Weights of a small transformer language model: vocabulary 21446, biases.
Each number is 128 + 32 x the weight over the matrix's rms, rounded and kept within 0 to 255. Layers, rows and columns count from 0.

# layer 3 MLP down (transposed), 3584x896, rms 0.0566, rows 2347-2446, columns 224-255
[[ 83 111  64  87  94 188 158  67  74  97 148 129 104  35 104  75 129 165 140 206 151  87  94 111 121 147  92 103 122  33  84 139]
 [138 148  91 121 168 105 118  70 142  80 134 153 123 138 121 153 135 152 129 162 125 107 124 143 211 114  84 115 243 146 109 126]
 [146 135 180 113 149 153 152 148 131 128 196  93  67 126 149 103 118 117 118 140  97  96  81 125 154 153 106 112 145 105  82 146]
 [132 155 118 139 175 168 166  84 155 230 127 155 139 127 127 114 165  30  98 140 140 159 113 111 101 149 167 164  82 230 128 114]
 [182 164 121 115 122  94 163 146 162 129 120 190 133 158 123 103 117 128 155 109 109  85 107 124 161 143 132 163 107 104  79 121]
 [ 85 158 177 101  92 159  82 106 147 133 126 183 127 170 129 140 175 114 105 115 121 176 167 117 107 111 182 126 205 105 138 164]
 [179 116 100 156 132 105 164 119 101 118 112 144 108 128  84 135  53 137 134 228 156 113 141  92 145 165 168 141 142 162 171  97]
 [171 141 109 113 125 141 133  76 146 122 184 126 146 146 118 195 143 117 101  50 101 130 123 115 117  85  95 131 141 115 129 138]
 [180 175 179 125  44  65  58 134 138 109 152 139 156 164 133 153 154 127 155  89 148  95 142 146 121  93  90 119 179 151 143  44]
 [163 169 136 155 167 113 120 135  94 101 109 154  40 177  96 107 115 106  85 126 203  90  75 123 154 150 101  63 119 127 116  67]
 [172 128 107  88 135 189 176 124 143 138  90  92 160 184 133  50 118  90 190 127  81 102 143 150 167 141 103 179  70 127 124 187]
 [132 146 158 120 108 131  92 194  97 210 126 105 113 181  98 100 137 103 156 102  96 162 120 150 133 115 142 161 117  83 109 154]
 [ 94 156 117 174 123 106 145 137 104 108 165 147 163  91 125 158 133 177 103 161  92 148 132 152 135 148 105 134 165  87 194 135]
 [107 149 120 122 167  94 136 131 108 101 152 151 148 170 140  96  88 168 134 156 118 171 100 123 170 124  94 147 134 124 108 123]
 [155  58 150 125 113  92  90 125 135 131  95 139 159 104 164  96 164 130 115 133 129 132 124 145 138  72 137 109 157 105 138 147]
 [161 157  78  97  97 113 141 134  97 131 160 114 113 105 128 126 209  77  99  93 166 106  89 119 120 157 112  98 132 161 146  86]
 [161  91 135  64 102 119  81 113  98  84 162 127 130 134  67 174 117 166 166 144 123 122  76 131 126 133 131 120 188 105 190 107]
 [114 126 102 165 131 148 154 121 195 105 162 110 166  74  95  77 153 109 143 146 110 145 114 162 156  68 155 112 109 198 157 139]
 [155 103 171  89  81 118 108 101 152 125 185 184 190  96 165  85 138 131 131  82 152 174 152 105 114 167 168 118  89 166 126 111]
 [105 126 105  78 144 114 116 124 142 104 120 186 135 109 166 139 119 116 134 137 156 165 184 120 130 148  79 132 112 100  95 134]
 [138 163  62 155 123 138  76  96  99 180 150 123 104 156  97 170  85 124 155  67 194 102 158  73 149  89 105  93  55 122 126  55]
 [131 100 185 121 123 116 108 126 122 103 140 165 190 125  78 108 106 201 156  74 152 115  84 157 136 136 138 128  98 112 118 153]
 [143 147 115 152 163 136  80 101 126 154 143 121 182 142 117 165 118 114 144 134 109 129  97 151 143  77 135 117 118 112 119  83]
 [130 127 106 115 109 112 151 143  67 108 178 173 123 122 110 114 189 136 141 128 105 154 125 194 197 132 133  89 135 100 109 161]
 [135 173 164 100 133 102 136 200  97 127 190 126 148 104  42 131 163 119 156 138 120 107  91 138 137 107 174 145 160 145 156 142]
 [137 136  86 166  95  79 152 119  88 106 184 168 138 116 123 126 129 150 129  97  82 174 128 117 142 150  99 124  59 139 101 146]
 [134 113 137  93 151 127  84  98 166 134 156 180 124 146 120 187 145 195 203 108 162  99 117 177 145 159 110 131 143 130 170 137]
 [152 123  66 121 112 108 162 142 158 105 160 130 126 146 110 169 149 106 183  74 133 107  96 199 192  96 152  39 111  75 114 191]
 [110 101 130 178  44  88  62 184  83 100 144 123 108 135 134 159 121 144 150 103 168  83 164 195 127  92 134 159 165 158 110 113]
 [ 89 132  87 106  89 130 171  99 168  21 186 142 121 140 118 121 132 126 142  96 122 139 137  93 107 129  93 150  91  62 102 126]
 [186  81 127 124 124 156 122 132 161 109 151 133  60 185 146  73 108 135 121 154 157 161  82 114 176 147 196 103  97  84  84 115]
 [129 134 108 131 122 139 130 154 154 103  95 128 118 109 117 153 128 149 197 180  94 138 102 140 174 166 147 130 129 142 112 176]
 [ 88 137 137 150 153 120 113  49 178 130 134 103 145 106 132  85 150 147 163 164 134 107 112 124 173 112 169  98 140 112 187 121]
 [107 130 107 133 153 141 100 168 142 139 151 168 158 170 104 165 155 132 110 144 164 123 148  96 187 192 171 135 115 105  69 161]
 [148 125 142 103 119 117 163 104 114 126 152 130 139  81 171 112 174 126 153 148  69 121 150 150  95 183 141 144 172  70 157 179]
 [145  75 128 126 142  82 119 121 110 176 158  97 132 128  92 156 120 160  80 109  75 105  94 127 115 105 126 152 182 111 168 130]
 [149 116 185 139 126 124 120  70  60  65 159 118 140 146 119 121 137 140 155 176 133 112 108 133 151 121 117 173  71 177 205 145]
 [115 145 130 152 106 116 104  98 130 162 167 100 108 154 123 130 134 155 104 150  60 179 118  85 138 141 121 174 163 104 194  97]
 [132 114 126 122 101 112 155 124 179 133 142 138 171 146 144 125  95 108 176 122 149 131 111 140 133 187 145 133  94  81 135  96]
 [129 153 187 171 168 119  88 132 144  96 127 139 173 165  82  86 122 113  97 121 195 109 110 106 130  67  94 112 220 116  67  96]
 [169  55 189 112 114  77 114 134 126  97 153 124 105 125 102  96 149 125  73 116 120 143 171 125 114 134 149 109 175 174 200 118]
 [189 113 159  71  98 141  79  57 138 132  90 117 151 118 117  95  76 147  88 100 167 143 151 113 170  86 163 134 130 156  66 145]
 [ 93 115 115 115 127  55 111  93 123 113 136 146 152 133 150 107 158 168 149 138 118 138 163 126  92 165  83  92  82 120 126 194]
 [119 181 102 111 124  79 170 207  91 107 197 167  99 117  91 153  65  99 105 183 140 173 166  77 135 126 119  90  89 172 108 138]
 [ 49  84  82 128 154  85 127 115 116 158  98 142 104 154 127 159 184 168 130  73 130 112 132 178 102 146 141 135 143 101 102 107]
 [135 186 111  98 155 129 186 161 158 128 136  85 157 129 145  91 151 124 147  68 192 166 138 126 152 148 133 127  76 151 165  64]
 [164 128 162  88  96 114  74 124 103 134 175 116 151 125  99 141 198 121 150 169 138 149 122 139 106 149 136  89 144 114 110 148]
 [159 128 126 160 153 161 147 160 137 122 126 117 112 115 179 136 125 141 138 138 126  71 163 150 133  98 106 152  70  90 145 113]
 [100 144 178 118  83 137  85 158 171 156 150  83 153 154 168 120 168 162 164 110 134 114 112 118 225 159 198 151 145  94  93 122]
 [122 103 130  83 122 157 114 121  53 146 114 165  94 142 108 163 140 137 134  70 147 125 160 190 134 128  85 152 102 166 137 115]
 [168  93 160 110 149 125 114 109 140 103 132  23 126 103 124  89 141 180 131 106 173 142 130 185 150 122 164 203 150 145  95 123]
 [146 161 161 135 134 166 153 185 109 141  91 175  75 125 142  93 124 177 105 131 156 126  87 145 100 164 132 145 137 131 156 164]
 [132 124  71 106 132 118 140 131  98 174  98  74 128 145 133 112 162 129 150  89  93 112 160 140  86 122 145 131 134 143  98 133]
 [120 111 119 119 158 147 125 143 122 128 134 135 127 126 113 103 153 106  92 156  99 111 143 115 131 178 115  63 126  73 141  89]
 [135 104 140 135 182 160 119  73 132  96 146 158 126 144 135 170 143 145 137 120 116  66  94 143 153  91 104 138  99 125 176  43]
 [172 137 152  67 170 140 106 113 181 111 118 154 148 179 161 157 134 142 145 115 113 136 110  66 202 137 105 133 136 192 149  87]
 [130 141 100 132 125 110 147 107 102 151 164 138 132 129 129 113 111 157 105 126 125 148 122 131  90 107 124 122 127 114 170 139]
 [140 181 172  92 131 113 150 170 183 104  50 143  96 167 133  71 125 163  84 110 113  76 151  83 117 112  61 180 146 156 137 197]
 [ 79  49 197 111 142 121 203 145 125 107 151 158 112 140 158 107 141 173 189 129  97 154 182 102 111 131 177 122  82 166 153 102]
 [161  68  98 145 129  94 100  58 181  79 147 137  89 115 155 100 130 127 190  78 155 107   0 121 150 161  89 135  22 155 114 183]
 [160  62 171 148  89 130 138  98 101 118 129  79 112 126 122 162 120 131 153 101 189  67  89 155 119 163 106 109 117 177  78 184]
 [143 182  75 150 120 109 209 103 136 133 104 133 154 167 130 166 162  91 133 110 138 123 127  90 113  94 128 102 127 126  97  41]
 [190 101 140  93 131 168 125 164 165 119 149 152 174  80 147 112 109 108 149 174 111 170 142 114 186  92 159 134 140 165 153  98]
 [ 99 116 137 148 104  41 107 103 102  81 168 188 162 129 209 112 110  99 112 127 171 203 121 100 187 139 132 122 126  90 119 159]
 [129 144 122 137 117  85 110 162 155 122 128 171 164 116  67 180 104 125 155  90  86 199 116 148 163 171 184 116 118 165  56 154]
 [114  98 135 109 117 167  92 104 112 127 117 148 123 118 103 107  82 146 148 116 143 121 100 122 131 130 104 130  86 115  61 187]
 [ 98 146 143 134 105 135 103 152 151 123 145 132 110  94 146 130 117 158 178  77 124 133 104 144  91  99  93 166 126 142  80 142]
 [101 133  61 171 179  98 107 141  91 137 148 109 135 159  97 129 119 139 151  88 132 136 148  49  89 106  81 151 108 162 128 140]
 [202  90 116 155  98  94 152 176  88 138 141 195 166 197 159 139 176 111 136 174 122 145 153 119 133 139 109 110 138 126 124 207]
 [121  78 129 120 127 120 124 137 158 108 135 132 125 129 137 212 138 125 106 133 148  82  52  94 153  87 117 109 127 156 177 168]
 [177 118 110  99  94 159 145 155 135  92 134 134 130 141  79 114 111 135 135 146  76 137 101 146 152  40 119 112 130 161 131 124]
 [ 66 140 167 156 109 154 142 127 129 179 118  98  85 175 156 136  86 113  74 178  76 163  95 142 134 112 109  86  63 110 144 126]
 [102  53 123 105 156 112 124 125 135 124  67  99 137 133 122 167 146 113 118 116 129 184 118 107  58  76 146 139 138 126 146 137]
 [187 139 158 120 193  62  92 112 115 187 111 144  98 122 149 140 187 103 116 117  86 129 125 130 108 116  94 139 165 115 156 134]
 [111 103 108 177 140 121 118 242  91 142 156 131  91 190 132 102 155 159 176  99  93 117 107 204 107  89 155 173 123 184 150 161]
 [117 169 171 128 137 127 156 184 128 196 130 105 113 116 122 146  47  50  80 204 144 130  84 120 150  63 151 159 169  95 133  52]
 [113 175 110 175 110  97 149 124 140  51 128 130 184 148 104 107  91  91 138  96 176 184 143 172  78 240  93 120 134 115 105 189]
 [ 95 139 121 158 124  85 102 135 131 109 154 143 104 128  92 165 106 118 117 143 187 139 114 103 178 105 113 135 112 120 145 116]
 [116 122 119 190 227 135 174 170  58 110  63 114 110 130 173 151 147 108 171  85  87 130 106 118 142 155  95 115  88  60 122  78]
 [174 136 131 126 107 115 145 132 102 140  81  91 115 118 129 122 110 173 187 105 113  89 176 128  83 150 134 130 152 176 103 116]
 [103  80 120 164  97 138 111 153 154  90 119 121 193 151  94  93 146  98 179 122 136  94 170 138  50 125  97 125 123 119 134 126]
 [107 120 104 118 134 116 136 130 113 143  63 145 184 128 116 113 156  88 115 133 112 121  78 126 121 127 151 152 180 153  81 115]
 [156 145  99 134 137 147 106 141 125 156  56 136 158 114 176  96 160 100  54  33 160 107 151 137 151 150 131  79 105 199 155 135]
 [111 219 104 174 148 117 100 113 114 134 109  89 132 124 119 103  72  84 167 124 118 172 124 108 186 138 141 142 136 178 100 129]
 [116 116 125  85 147 141 145 167 179 131 123 148  97 169 153 150 153 110 171 132 155 108 117 134 116 143  91  63 141 141  87 140]
 [157 179 162 199 174 192 100 107  91 132  95  98 181 172 148 106 114 177 156 128 135  91 100 139 160 159 109 160  80  92 140 153]
 [148 173 117  91 143  77 100  83  97 178  73 163 199 136  75 127 180 154  91  97  76 154 130 188 137  24 128  94  88 110 129  75]
 [171 122  78 114 107 200 177 131 113 198  99 141 138 160 151 172 110 104 126 132 185 137  79  89 199 135  50  43  77 137  85 106]
 [124 204 106 143 165 153 124 150 142 151 120 118 172 145 108 104 130 157  86 144 124 163 143 132 185  91 111  92  86  85 105 141]
 [ 99 172 128  66 150  40 117 140 166 176 152 148 125 136 123  70 116 105 142 119 115 163 151 160 138  95  75 111 111  74 156 188]
 [ 60  78 109 126  96  93 156 100  93 166 116 134  63 126 123 131 205 138  97  92 161  71 104 171 147 120 135  74 151 174 155 135]
 [181 119 149 188 122 156  92 174 123 180 110  87 111 156 108 122  84 103 190 168  99  44 164 148 149  95 121 134 160  96  99 188]
 [115 102 134 111  92 188 145 124 140 156  64 114  94  83 157  84 163 103  73  93  64 156 151 121 147 150 148 151 120 123  80 129]
 [162 138 116  76 132 116 128 120 132  98  72 111  88 112  99 125 163 103 101 130 125 119  58 138 109 132 104 120 125 104 114 120]
 [164 127 157  74  52 172  88 100 158  98 143 173 117 151 144 188  96 141 144  87 134  79 142 124  88 115 157  80 146 123 161 143]
 [132 165 142 120 145 133 107 200 135  92 158  99 136 133 146  76 132 115 129 125 126 101 124 105 142 119 105 131 106 112 130 138]
 [120  90 106 127 117 113 203 127 153 118 122 137 141 171 152 112  90 117 204 130  92 126 170 149 147 168 131 133 124 148 175 108]
 [169 140  88 185 153 130  79 120 123 104 199 137  42 109 137 109 136 145 148  95 131  95  82 134 126 104  93 111  83  79 143 122]
 [ 81 207 146 136 160  92 125 120 126 139 161 137  60 124 126 143 174 138 128 113  60 180  38 136 113 154 137 130 186 141 130 161]
 [161 115  86  82  96  93 146 138 116 125 173 134 113 134 135 126 155 123 120 140 171 106 140  97 128 145  86 147  46 113  93 136]]
# layer 3 MLP up, 3584x896, rms 0.0576, rows 2348-2447, columns 224-255
[[  7 168 151 153 154 145  95 121 114 171 108 129 145 175 152 152 141 168 103 119 159 115 154 141  77 151 124 105 172 149 163  92]
 [ 98  97 108 145 177 115 112 143 108 221 130 125 131 163 135 125 166  64 107 117 137 131  62  21 181  64 115  41 107 116 118 131]
 [118 146 181 106  85 148  87  99 171 143 126 156  71 166 153 129 112 157 134 121 120 128  78 118 144 195  47 115 152 124  92 139]
 [174 130 119 144 164 117 139 145 158 134 135  90 113  96  90 106  80 102 103 154 168 163 129 140 133 161 114  90 112  70 151 106]
 [129 131 155 142 122 160 112 143 148  79 145 145 119 156 143 129 108 121 102 161 130  92 143  69  49 153 157 125  97 174 100  89]
 [145  96 153 143 122 110  69 140 125 126 101 101 130  62 139  65  88 135  76 115 125 128 176 146 122 127 146 150 145 176 129  73]
 [167 170 133 132 203  91 181 111  96 118 100  95 158 141 100 196 139 120  68 119 131 186 160 126 161 140 154  86 115 167 177  98]
 [109 167 152 131  32 179  64 176 113 107 168 106 200  97 162 205  33  95  92  97 114  41 191 134 112 138 122 153 148 133 105 151]
 [ 43 133 183 152 192 123 164 174  86 144 191 134 163 131 208 158 124 231  57  96 171  65 133  31 169 153 118  56 123  92 183  86]
 [141 142 149 153 153 168 177  81  69 162 116 118 110 197  86 169  78 138 114 132 118 105 162 129 130 162 128 116 160 161 115  96]
 [105 111  91 214 192 149 166 160 141 145 187 155 126 119  97 121 124 163 102 149 112  87 139 132 147 139 156 133  92 133 146 138]
 [129 128 128 128 125 118  83 143  69 148 132 146 141 152  95 120 147 132 142 183 167 135 121 109 135  62 152 145 105 125 114 148]
 [154 127 154 113 117 141 140 128 102 127  74 167 152 155  77 149 170 170 146 136 110 143 106 141 137 135 104  87 161 104 121  79]
 [158 151  88 151 110  47 128 156 110 135 111 135 195  64 125 123 162  83  76 116 157  88 136 120 112 129  93 105 120 169 118 124]
 [110 105  72 133 148 104  36 103  88 100 152 124 149 128 179 125 157 124  92 165 136 126 166  59 100 156  88 185 108 176 160 115]
 [174 101 130 121 154 106  98 103 127 115 113 171  86  89 122 103 121 167 105 178  96 142  86 131  99 108 176 186 139 130 105 209]
 [ 99 139 236 121 113  97 106 102 117 179 107 171 150  84 115 122 119  95  91 149 117 120 127  87 114 172 143 174 170 114 134 158]
 [117 186 138 112  76  50 131 135 169 122 149 127 208 115 142  56 145 150 136  78 231 111 120 126 164 136 193  46  79  67 169 182]
 [167 158 166 132 118 144 150 163 149 127 172 104 101 162 109 114 212  87 108 112 110 118 120 141 124 135  96 115 173 124 135  78]
 [168 110  87 167 152  38 116 146 146 151  43 142 104  99 160 106  85 131 147 175 154  93 151  75  71 127 152 132  97 144 158 108]
 [ 97 146 172 183 126  79 157 111 201  89 114 190  79  75 140 110 147 154 151 147 165 146 157 164  77 127 135 149 113 131 127 123]
 [115 111 123 162 115 144 140 168 158 166 187 189 128  78 112 108 165 114  57 190 123 142 116  62  97 189 146 147 136 187 144 154]
 [135 158  90 111 129 106 105 160 152  89  98 104 109  67 112 114 124 111 125  84 174 149 145 108 156 100 143 188  71 110 217 146]
 [142 109 197 163 165 181 167 124 166 119  65 122 100 122 100 115 124 100 109 111  93 165 122 104 108 125 100  93  94 136  96 128]
 [ 69 129  91  85 115  76 130 128 100 125  93  85 167 153  66  76 117 191 107 113  51 132 187 130 139 146 136 190 149 120 125 187]
 [124  81 105 181  89 141 116 148 122 135 106 105 140 130 146  99 167 140 148 100  55 183 119 150 125 143 108 151 145 108 165 148]
 [143 133 134 130 169 105 115 166  88 201 176 160 155  99 136 165 129   8 160  81 143 153 102 110  91  92  78 116 223 111 116  97]
 [ 53  96  97 101  93 134 122 168 126 168  76 147 130 188 150  90 168 126  90 111 120  89 165 140  81 141 163 149 132 105  66 167]
 [ 92 121  73 186 130 118 176 175 169 118  88 108 136 105  75  79 115 171 131  93  82  98 222 107 179 156  97 139 140 162 125 112]
 [106 174 174 102 157  66 124 120 174 121 103 159 199 139 131 130  98  68 105  97 103 172 151 175 165 113 152  88  93 123 107 163]
 [163  88 127 117 141 140 118 181 111 150  61 149 131 118 152 150 142 125 126 116 186 147 129  54 155 156  65 155  94  68 119 104]
 [115  80 207 179 167  92 122 134 133  52  90  90 111 127 112 121 124 136  85 113 123 149 111  78  68 113 187 135 130 121 141 141]
 [ 92 158  84  88 113 123 104 112 171 103 170 195 131 132 139 158 146 104 112 109 122  69 131 129 107 114 150 102 163 152 102 164]
 [129 143  66 142 166 139 119 178 165 117 141 119 147 107 123 138 134 144 100 138 117 171 111 111 177 114 109 143 145 165 133 124]
 [ 77 135 139 127 106  59 186 115 152 152  88 147 144  94  33  94 130 163  66 103 167 140  90 120 126 153 155 153 123 196 198 107]
 [149 124 184 175 132 124  92 101  89 138 131 149 108  73 163 140 135 106 110  82 132 181 152 139 110 132 134 135 192 121 165  80]
 [136 122 168 130 120 152 129 172 138  66 136 141 144 170 166 117 147 125 120 120 111 116 130 111 132 124 124 161 117 114 107 132]
 [136 141  34 128 120 144 165 134 114 154  83 142 128 176  57 130 151 114 141 118 120 127 122 100  99  68 145 116  57 224 121 104]
 [153  53  95 145 140 126 101 141  98  81 132 111 144 158 164 141 112 131 111 141 185  93  87 116 122 168  79 120  45 187 127  81]
 [137 129 142 171 159 143 117 165 138 149 134 151 142 123 128 137 136 163 147 107 170 150 168 134  96 145 137 104 151 170 130 136]
 [161 119 113 135 153 108 133 101 160  79 178 123 133 122 145  93 105 168 157 119 107  84 164 135 100 179  74 121 149 132 164 112]
 [124 155  86 112 123 142 169 115 133 135  96 136 111 162  77 106 143 157 102 175  59  70 135  86  84 111 202 174 140 194 127  43]
 [156 136 150 135 143  86 165  82  80 142 115 163 141 181 141 148 160 139 137 133  92 136 114 129  21 126 106 147 147  79 108  67]
 [109 128 183 117 144 124  78  98 116 121  93 117 159  55  91 182 114 112 164 209 121 109  86 165 119 223  44 166 143 101  81  95]
 [124 124  74  94  90  87 131 162 137 141 122 154 109 118 106  83 101  79 103 120 162 190 182 169 142 159 117 111  71 128 112 125]
 [ 84  79  99 108 118 105 130  95  73 118 144 146 140  97 166 115  89  65  92 166 174  64 113 122 109 103 124 148 173 100 148 132]
 [123 128  45 194 126 168  96 103 130 162  83  94 136  67 150 131  87 117 168 157 123 115 129 146 144 102  50 136  75 128 160 137]
 [163 177  99 190 116 126 165  99 101 147 163 114 119  84 146 125 157 161 137  92 104 172 108 101  99  97 205 157 142 106 128 131]
 [187 144 149 106 122 137 150 105  57 157 146 168  98  87 106 142  98  64  77 178 124 122 131  68 129 167 133 137 146 123 142 137]
 [133 133 119  89 213 112  96 162 157 187  65 129  98 125 126  77 102 115 118 157 150 115 126 132 140  84 138 128 119 153 166 124]
 [171 128  92 188 145 112  59  49  96 110  82 125 191 134 154 133 131 102 128 151 198 111 130 108 107  81 127 114 105 158 138 127]
 [ 85 179 117 135  95  77 134 116  92  85 153 142 128 113 108 126 111 118 140 184 166 157 128  91 124 123 134  82  60  97 172  90]
 [ 80  84 133  52 133 121 136  60 140 126  64 182 123 122 128 140 147 146 141 117 153 120 122 121 134  98 105 149 192 118 136 173]
 [122 142 132 120 159 144  43  84  89  66  80 138 114 208 171 116 234 132 123  98  96 154 119 138 147 115  73 103 139 105 192 161]
 [155  95 163 131 109 145 123 163 135 170 172 198 101  58  89 109  82 116 167 181 105 167 137 141 141 161 119 115 186 160 157 175]
 [130  98 116 150  23 175 121 109  92 114  60 138 117  74 155 113 101  64 156 123 175 130 104 103 182 137 146 141 154 178 115  97]
 [166  97  96 119 112  76 109  86  94 159  85 133 165 117  84 172 142 125 182 129 174 107 187 112 114 144 170 113 125  85 150 113]
 [  8 129 186 116 168 127 123 121 115 111 138  93 173 117 184  71 154 140 164 146 113 130 204 125 137 215  57 157 104 115 116  93]
 [113  83 121 148  86 156 132 143 131 117 201 108 140 118 136  54 163 179 109 142 139  93  94 101 107  66  87 151 109 160  44 108]
 [130 128 154 137  49 152 166 126  77 161 191 120 103  99 148 154  86 167 167 100 174 144 126 124 151 152 117 111 155 161  82 143]
 [125 126 107 193 153 125 155 140 138 190 113 122 171  89 116 210 151  92 183 120  99 155 143 152  99 113 141 157 114 165  99 140]
 [146 100 133 105 101  68 179 179 125 105 101 142 147  82 106 144  92 127 132 146 154  92 160 151  99 106 172 134 163 125 131 131]
 [145 169 184 117  98 121 170 115 117 151 134 150  84 124  80  82 108  95 105 107  97 130 155 146  58 159 129 134 127 194 123 157]
 [ 98 120 126 119 137 162  63 153 114 128 103 111 122 145  94 137 147 131 138 143 107 111  79  85 102 116 131 113 147 121 163  95]
 [ 90 113 136 106 103 140 114 167  91 120  93 127 119 130 133  92 128 146 122 101  89 127 139 103  82 108 143 151 176  99 146  86]
 [117 113 120 116 122 126  86 144 156 125 114 125 114 160 128 127  94  91 132 137 151 197 126  55 149 144 149 142 116 142 138 155]
 [134 109 107  43 173  84 123 174 184 140 114 114 108  96  65 113 161 133 162 153 161 115 128 120  88 123 161 102 184 135 137 143]
 [ 91  89 137 116 156 126 105 110  81 104 144 135 127 112 116 112 131 144 126 164  77 124 180  50 141 197 154 137 145 128  92 160]
 [174  93 170  77 176 111  92 131 114  87  67 157  96  95 134 185  61 105 142 107 119 115 150 113 154  67 129 115  90 177 174 134]
 [120 111  93  76 141  84 167 140 124 172 118  72 115 100 129 134 145  99 129 164 122 121  87 102  40 157 111 168  89  75 115 106]
 [151  90 105 167 118 137 104 106  70 134  76 103 138  90 100  94 135 153 135 168 101 139 233 125 118 143 108 109 124  94 134 106]
 [151 174 146 133 101 175 106 111 146 114 156 156 136 153 118 116 105 151  78  97 125  99 115 102 142 112 154 121 156 178 136 143]
 [136 144 111 149  98  99 112  95 137 172 149 126 146 132 124 123 132 129 159  93 196 186 137 140 102 116 108 166 125 117 130 121]
 [155 124 124  73 138 135 183 173 156 156 189 145 198 200 119  77 177  85 171 130  48 173 144 164 128 124  78 101 176 170 113 156]
 [ 75 149 141 146 120 100 130 114 137 108 108 158 206 119 122 118 122 164 159 139  95  97 109 202 160 125 144 127 131 171 160 192]
 [188  80 118 138 126 194 210 112 108 108 141 123 115  83  91 178  96 160 166 141  64  97 102  71  75  70 105  66 114 118 115 151]
 [163  89  91 134 141 107  73  43 103 154 147 207 151 136 133 103 154 178 113 159 172 143 108  90 127 135 105 141 127  50  98 176]
 [100 157 159 176 112 125  83  85 131  86 147 192 122  97 182 119 188 148 116 136 162  60 168 144  79 128  46 140 148 148  92 224]
 [ 88 143 137 119 110 147 173 166 176 143 133 120  66 111 206 116  76  83 106 145 168 155 109  98 107 145 157 134 109 145 151 105]
 [122 132 178 119 124 120 161  36 133 119 101 119 122 115 127 115 140 148 104 110 131 107  95 132 172 141 130 167 169 118 152  74]
 [135 134 107 180 116  97 166 151 174  99 160 147  76  92 104  96  92 154 208 119 116 119 138 107 104 168 146  95 141 151 138 146]
 [ 75 116 117 144 112 111 160 123 181 130 176  96 183  65 149 149 128 128 165 176 144 134 115 161 135 129 156 177 132 115  59 142]
 [121 142 173  98 107 141 115 140 119 158 100 141 151 122 117 161 156 122 124 140 183 144 142 150 140 162 124 123 104 123 165 189]
 [125  67  75 133 112 156 136 150 108 164  98  98 133 129 147 134 117 118 110 132 200 137 185  62 138 140 109 121 144 118  81 101]
 [ 66  82 130  97 170 126  94 179 145 101 112 125 172 157  99 170  94 108 175 104 143 142  99 103  90 112 120 163 142 105 105 101]
 [130 143 120 138 154 182 102 113 130  77 161 159  94 178 185 137 110 149 198 156  39 102 140 120 106 134 103 150 223 122 196 171]
 [128  64 144 104  95 117  99 108 144 164 124  78 182 157 140 197 101 154 192 134 145 156 155 149 118 140 110 119  98 145  66 127]
 [128 194 146 164  64 145 113 159  99 109 150  55 170 102 116 180 163 140 141 124 163 125 178 129 154 124 102 148  72 136  53 128]
 [128 118 150 169 124 148 138 138 145 119 141 125 122  57  96 113 143  82 126 124 150 161 117 155 115 141 119 105 105 130 152 135]
 [153 137 149 134 128 125 140 119 196  97  92 115 156 187 180  92 129 148  98 129  97 138 117  95 115 133 114 161 149 120 130 169]
 [142 139 193 142 175 118 151 196 163  98 115 162 188 112 115  46 132 132  99 125 103  99 139 156 137 117 108 165  98 154 131 176]
 [ 99  61 172 108  90 151 196 130  92 140  94 139 121 170 136 167 161 113 171 148 123 143 133 116  87  91 106 149 159  53 101 130]
 [172  88  88  95 117 144 209 123 146 145 110 119  92 120 162  82  77 118 119 107 111  86  27 107  85 165 141 138 132 165  85  72]
 [156 129 127 122 125 175 118 107 140 114 104 141 185  48 150 104 155  94  80 130 130 116 126 131 176 103 134 119 172 145 145  88]
 [122 104 127 136 129 143 134 115 147 170 108 126 129 118 147 120 143 127 139 179 166 108 121 111 111 160 101  89 127 185  70  63]
 [113 170 157 124 119 126 215  84  79 145 119 169 130 128 155 171 143 145 167 137 124 180 142 134 154 180 120 149  84 166 137 139]
 [119 146 143 131 237  86 140  77  93 106 156 125 128 117 169 117 109 101  56  56 127 184 101 166 115 138 160 105 216  76 148  73]
 [101 181 103 132 104 116 173 119 143 146 138 129  81 121  99  98 101 144 113 134 152 162 168  64 124 107  80  96 193 128  86 121]
 [108 125 133 140  84 123 102 147  97 100 188  70 122 114 145 133 108  94 132  93 193 159 139 158 108 149 193 109 104 131  81 103]
 [ 68 143  77 155 132 139 155 103 128 125 170 180 184 102 184  82 108 146 179  96 220 147 170 156  85 166 147 139 138 118 189 130]]